config.yaml
d_model: 64
n_head: 2
activation: "swiglu"
rope_base: 10000.0
tie_embeddings: false
init_std_up: 0.047
init_std_down: 0.0
lr_head: 0.0126
grad_clip: 1.0
schedule: "wsd"
seq_len: 512
train_tokens: 80970000
Each number is 50 + 15 x the weight over the matrix's rms, rounded and kept within 0 to 99. Layers, rows and columns count from 0.

# layer 7 MLP down (transposed), 192x64, rms 0.23, rows 23-39, columns 0-63
60 44 50 52 45 51 74 64 65 21 54 61 58 60 82 61 20 34 57 59 40 52 38 80 38 18 43 50 40 60 39 56 48 37 38 48 51 56 57 72 35 53 54 89 68 47 49 49 36 56 43 57 35 45 39 35 86 69 36 29 35 46 55 35
30 42 60 48 43 36 72 46 13 55 51 40 28 56 60 49 59 57 49 63 44 62 58 41 42 35 38 41 32 38 49 34 54 39 50 13 48 34 72 51 52 50 24 66 79 41 65 31 44 47 38 53 44 74 67 65 35 48 16 63 81 30 56 34
75 41 25 47 80 47 43 44 47 55 63 58 92 35 24 65 41 47 75 55 44 57 58 59 27 39 29 49 57 32 54 57 78 56 59 62 29 61 44 58 50 47 75 58 63 36 40 23 60 64 59 46 59 60 59 58 68 47 56 80 25 41 28 43
54 57 33 52 61 76 51 63 66 40 61 56 21 60 58 51 43 61 47 50 47 57 48 43 89 39 44 25 23 72 55 40 52 45 42 33 58 12 63 70 36 47 72 53 64 39 53 54 37 48 53 56 48 64 34 74 43 58 53 25 34 56 63 54
53 54 51 35 68 41 77 36 60 59 62 58 46 71 47 43 45 61 75 50 66 44 65 66 48 52 52 77 11 55 52 58 40 41 41 41 10 63 74 60 64 63 27 60 27 74 35 49 73 38 65 42 41 55 47 36 59 40 57 43 36 75 42 40
46 49 43 38 56 26 55 39 75 42 66 69 45 60 56 50 67 47 50 36 51 33 34 57 43 42 35 58 28 62 48 52 62 61 47 55 00 56 32 50 55 44 65 39 50 60 50 46 45 55 55 56 42 51 65 52 67 50 46 67 52 52 37 37
63 57 30 57 67 46 67 61 46 40 39 62 32 53 35 57 41 63 76 48 56 57 36 31 39 29 48 72 46 71 74 36 47 40 43 43 24 54 49 62 57 55 33 57 74 47 49 52 68 54 53 50 68 67 43 74 72 60 81 46 17 22 65 38
48 62 43 36 93 41 49 55 67 35 52 48 61 50 32 55 32 43 54 57 72 32 44 63 64 47 34 70 44 48 35 58 52 40 47 45 65 42 60 40 62 54 30 44 33 46 42 44 31 67 42 73 58 40 60 47 52 39 54 51 97 44 72 51
43 62 40 77 35 43 38 33 40 69 47 51 45 73 57 32 47 47 50 79 73 43 62 58 49 84 43 29 56 37 35 50 69 60 35 80 58 46 52 79 53 30 59 38 56 73 64 26 75 30 62 65 49 37 61 58 70 48 24 40 23 51 55 60
38 42 65 39 40 31 69 60 26 35 75 72 53 65 49 37 54 24 33 45 50 44 49 58 20 60 32 47 40 29 54 68 31 37 28 48 52 52 33 40 73 48 59 52 67 74 66 67 63 63 44 61 58 46 36 60 41 31 56 35 99 48 68 51
30 38 50 58 65 30 37 29 55 51 53 37 35 34 41 60 33 44 69 55 46 60 57 42 70 81 57 55 54 44 23 50 40 43 51 39 65 30 37 74 31 41 80 66 50 28 34 54 47 62 68 24 62 56 53 40 60 44 57 79 56 77 59 69
61 52 65 69 68 60 63 72 45 60 31 65 59 61 50 68 45 55 79 57 58 39 36 55 45 59 40 23 82 77 16 43 39 44 58 49 44 41 57 52 44 21 76 58 48 58 69 42 50 49 66 75 62 51 35 64 86 35 50 38 49 62 58 60
50 68 46 27 78 59 45 44 74 86 29 44 40 67 44 44 42 36 31 52 71 38 50 70 36 38 47 57 18 28 49 70 57 70 29 57 62 49 32 39 60 63 72 63 59 49 54 41 55 29 61 69 22 58 64 19 65 52 52 50 56 63 41 49
38 82 75 45 42 45 34 47 37 21 77 48 68 44 48 44 45 38 48 47 74 67 42 62 69 40 48 98 60 37 64 59 24 42 42 70 69 56 31 36 56 61 39 41 50 59 59 46 58 81 36 55 27 60 55 75 50 36 65 40 70 66 56 38
52 49 42 51 38 72 43 50 47 36 35 54 35 56 43 70 60 35 64 42 63 67 21 53 54 43 42 51 51 39 53 37 72 48 68 52 43 64 58 83 54 33 66 63 68 53 46 65 56 64 62 65 62 51 51 37 93 62 50 58 59 71 44 52
68 49 56 62 51 32 40 69 37 30 40 56 53 29 51 41 66 40 51 57 46 46 61 63 51 68 49 00 56 50 49 56 25 40 83 67 54 32 53 48 44 47 55 39 54 50 53 34 12 64 58 42 44 72 40 57 58 55 32 50 49 41 50 45
70 62 38 39 56 33 54 55 54 65 65 53 54 65 49 66 16 21 60 50 58 23 65 68 59 31 56 44 16 69 49 61 57 52 48 56 47 59 42 46 65 59 62 57 45 33 34 48 28 59 56 31 45 55 66 36 37 39 53 47 32 48 31 66
# layer 7 MLP gate, 192x64, rms 0.242, rows 24-40, columns 0-63
40 39 70 47 36 50 45 61 71 51 44 56 38 38 63 50 32 48 56 44 35 59 49 52 54 69 59 61 22 44 25 38 39 54 73 42 50 58 30 31 37 42 67 55 38 50 52 46 63 52 21 72 29 38 36 64 47 23 44 56 50 35 54 39
22 57 50 50 81 58 57 66 59 53 28 65 32 54 57 47 37 40 65 40 39 43 69 85 82 52 21 56 54 40 59 35 38 55 48 49 65 62 58 52 75 31 62 46 61 75 48 54 54 29 54 67 33 55 45 81 61 56 19 32 56 34 36 61
66 58 69 81 30 70 21 55 69 65 47 35 51 62 56 72 40 46 53 27 63 54 50 41 35 57 28 61 26 60 39 39 43 64 50 52 49 51 41 31 26 38 52 41 51 68 47 54 50 63 27 65 41 39 60 59 45 28 52 61 50 54 46 31
45 39 51 17 68 50 56 63 66 59 46 58 48 51 55 34 37 38 46 53 50 55 88 47 73 53 68 67 48 26 58 69 40 36 37 26 51 50 70 23 68 47 73 64 34 46 34 50 63 37 37 64 32 61 60 18 38 53 46 57 55 51 58 35
54 51 45 42 71 58 53 65 10 62 40 39 37 42 28 48 46 64 46 45 55 56 58 52 31 48 47 76 43 66 41 56 31 49 41 57 53 72 66 72 61 38 48 57 68 62 51 70 57 56 77 41 67 62 29 51 44 32 43 27 34 38 60 47
37 45 71 53 34 44 38 47 51 39 67 54 19 48 60 59 34 52 73 40 39 51 55 52 40 40 32 47 31 55 52 49 60 58 49 24 39 72 47 54 69 37 59 16 63 76 67 78 79 35 20 66 35 48 54 78 61 24 33 34 56 55 47 36
36 31 70 49 67 57 72 65 43 45 23 56 53 32 58 31 46 44 26 50 82 59 69 74 40 45 44 46 51 45 43 43 47 59 40 54 17 40 16 78 38 27 65 46 81 45 51 65 64 55 41 40 51 66 36 35 71 67 38 61 78 48 48 18
31 63 50 67 48 40 29 39 69 22 67 32 44 57 39 52 39 55 40 72 46 09 71 47 65 77 51 65 35 42 66 39 54 48 38 58 43 44 65 60 59 50 67 47 57 81 60 47 38 47 60 75 68 58 52 51 66 43 50 79 43 48 39 34
28 64 53 29 43 79 26 59 41 32 06 39 53 34 37 33 38 66 78 55 50 12 37 36 73 56 56 67 62 66 60 51 65 75 47 65 31 51 41 58 49 66 35 42 66 41 37 47 59 59 68 87 45 51 43 56 64 47 59 42 33 55 34 66
22 38 65 45 57 56 45 75 25 53 34 48 67 54 77 26 63 51 49 67 56 43 64 44 69 29 46 41 81 65 49 68 45 44 38 49 58 38 45 37 38 35 35 61 54 63 45 41 66 77 51 53 39 75 47 38 78 77 59 56 53 13 35 57
49 37 56 48 55 38 45 65 40 69 72 74 76 51 35 77 18 25 84 64 51 34 84 64 54 74 70 33 59 44 56 57 25 53 40 41 36 46 49 65 64 24 70 58 59 33 36 83 59 75 55 33 49 34 36 54 71 33 58 69 73 52 45 64
34 39 44 28 74 63 70 42 44 43 28 52 47 64 36 63 51 55 44 42 57 71 71 51 33 49 54 77 42 37 51 60 61 72 46 53 40 47 74 48 67 29 48 61 54 38 49 58 49 36 41 46 16 19 66 23 22 59 39 71 49 66 25 39
34 61 24 52 59 55 33 64 66 15 39 73 62 74 17 58 25 46 69 70 58 60 59 31 55 47 37 37 58 67 44 57 38 34 99 74 41 68 37 49 36 33 69 29 56 54 30 49 50 46 42 45 26 56 45 40 61 55 84 44 62 73 24 25
28 72 39 79 69 45 49 72 51 35 47 68 36 61 67 43 69 40 48 42 69 60 77 64 45 55 37 37 57 48 55 62 81 56 66 46 49 60 32 53 65 50 53 38 37 82 38 48 63 48 67 61 29 47 66 53 69 71 43 60 67 32 73 41
53 49 82 68 62 69 49 64 79 42 50 54 50 34 32 31 50 62 69 53 35 46 35 73 55 40 56 61 49 45 28 59 54 74 59 14 33 31 50 54 30 39 51 70 57 66 64 53 72 48 34 49 36 50 42 28 56 36 61 46 59 52 24 51
28 54 68 62 74 70 28 73 55 54 28 46 59 52 55 45 56 41 62 37 65 66 61 64 57 37 35 67 73 37 45 56 52 76 66 31 43 69 50 53 40 54 53 87 54 43 48 47 63 54 39 70 66 40 48 59 37 41 68 61 54 56 60 48
32 38 35 70 44 54 64 44 55 38 43 55 62 41 94 49 59 56 39 34 33 42 27 48 37 17 15 62 65 45 58 49 59 27 48 56 35 38 55 42 48 51 38 57 38 67 65 57 58 59 62 50 46 65 61 43 54 51 60 68 40 37 88 32
# layer 7 MLP up, 192x64, rms 0.233, rows 24-40, columns 0-63
57 28 38 42 44 45 41 66 28 40 27 55 47 56 59 84 41 57 46 68 37 40 80 53 70 43 46 29 41 39 30 55 53 48 52 35 70 27 16 61 29 20 59 75 71 51 52 59 46 51 30 54 61 54 42 21 51 74 43 44 44 46 61 55
54 66 54 73 38 43 52 43 53 44 45 55 66 52 38 48 62 41 71 60 55 56 51 42 56 65 72 43 35 51 44 81 36 59 32 54 51 47 61 46 48 62 63 61 23 29 15 63 31 63 33 18 72 65 43 52 59 26 46 57 20 71 46 36
42 56 60 38 72 60 37 72 70 44 65 48 30 48 36 39 62 78 54 73 38 62 38 48 35 39 37 59 46 53 35 61 41 65 50 34 60 28 59 59 52 48 30 49 60 40 41 70 56 43 43 58 39 44 76 63 45 85 62 21 39 63 54 43
49 54 41 49 86 54 44 52 53 61 45 32 34 51 48 32 44 70 44 47 59 69 98 61 73 53 52 55 37 48 66 64 44 36 54 66 61 52 46 49 79 61 60 55 63 29 29 46 40 62 31 55 66 51 61 26 79 52 47 50 63 55 42 71
65 32 45 43 57 41 78 55 44 71 50 40 55 48 59 50 31 66 53 46 60 27 52 39 29 54 48 56 50 59 45 48 50 54 55 51 40 59 36 37 25 40 46 73 69 45 59 64 46 43 51 47 66 56 15 40 43 64 44 71 32 47 66 31
79 67 57 55 54 48 58 62 40 41 61 43 74 55 60 68 39 40 48 58 47 49 29 77 50 55 70 42 48 58 66 70 54 61 60 52 42 76 46 82 21 42 38 42 29 42 35 42 70 48 46 51 55 52 56 25 55 67 34 44 46 47 78 88
22 47 48 41 51 51 38 47 51 15 35 38 73 47 73 41 38 51 55 49 66 46 63 49 35 44 33 42 69 41 29 73 76 61 36 42 30 28 42 42 19 47 50 65 42 38 61 42 70 61 73 33 22 57 54 57 44 45 34 43 42 59 35 36
70 69 76 67 50 44 58 34 38 44 41 58 38 28 45 57 34 71 34 52 53 21 49 79 26 63 73 40 35 42 50 55 66 51 30 62 70 32 56 64 45 30 69 47 56 71 60 54 74 64 51 85 52 65 62 67 56 53 45 84 47 62 39 30
49 92 52 65 82 47 35 28 57 52 26 58 66 34 51 30 67 52 45 58 75 31 48 08 77 49 45 45 72 59 42 57 48 63 76 25 68 49 27 24 29 60 43 44 53 49 62 37 51 63 78 62 46 77 71 59 68 42 62 57 43 78 56 68
49 34 55 50 45 71 43 87 41 49 33 65 52 45 45 68 77 52 46 60 78 58 29 21 50 54 55 54 56 40 51 44 74 67 59 52 50 43 41 70 56 62 49 33 75 68 47 47 41 73 67 32 33 65 53 35 50 40 63 54 70 19 78 40
25 49 56 42 48 37 44 28 52 67 66 57 67 39 33 70 56 39 43 42 85 54 43 77 38 63 21 44 74 46 42 51 29 36 23 39 31 54 40 42 73 35 43 64 33 80 54 31 47 64 38 50 57 64 43 54 66 36 38 55 45 54 35 55
67 39 22 62 71 51 55 51 61 58 68 23 54 56 65 39 45 49 58 74 67 46 53 55 34 72 45 53 54 13 24 39 33 57 51 81 37 62 38 59 28 32 52 54 48 41 58 89 77 47 28 47 62 63 31 46 51 40 52 41 70 67 55 35
64 57 65 86 66 56 47 70 68 40 49 65 74 63 52 10 46 67 49 77 42 42 73 53 36 39 61 42 46 30 27 84 46 46 31 56 80 72 49 70 37 35 53 34 31 50 47 15 44 44 88 56 50 37 61 34 61 50 28 58 49 38 25 36
61 60 48 50 71 67 73 34 72 63 71 81 40 57 57 21 81 46 62 60 57 42 53 41 36 59 47 63 34 27 79 68 29 41 58 43 54 54 49 47 58 73 50 46 29 60 53 56 48 52 59 58 46 30 55 44 32 59 53 44 54 42 46 64
92 64 46 55 47 59 42 63 54 41 23 66 17 40 60 47 31 66 44 52 12 61 66 83 39 44 50 43 45 64 44 61 44 27 46 64 44 63 47 43 59 45 74 43 74 60 36 41 58 77 28 52 62 45 35 56 50 62 82 46 67 28 36 82
35 13 33 40 37 43 65 54 20 63 44 42 63 45 22 46 40 62 37 70 41 49 37 32 50 67 61 41 41 56 35 37 45 52 33 37 29 49 52 14 46 62 50 41 39 81 48 63 51 49 44 49 44 30 53 49 30 40 50 52 88 59 64 39
56 65 42 41 50 58 49 53 51 38 30 40 79 15 34 38 34 75 42 32 31 46 33 48 39 35 49 40 47 39 40 33 62 35 56 43 55 63 58 50 35 51 44 45 73 32 78 42 41 53 56 48 51 37 65 37 46 35 39 42 53 45 56 79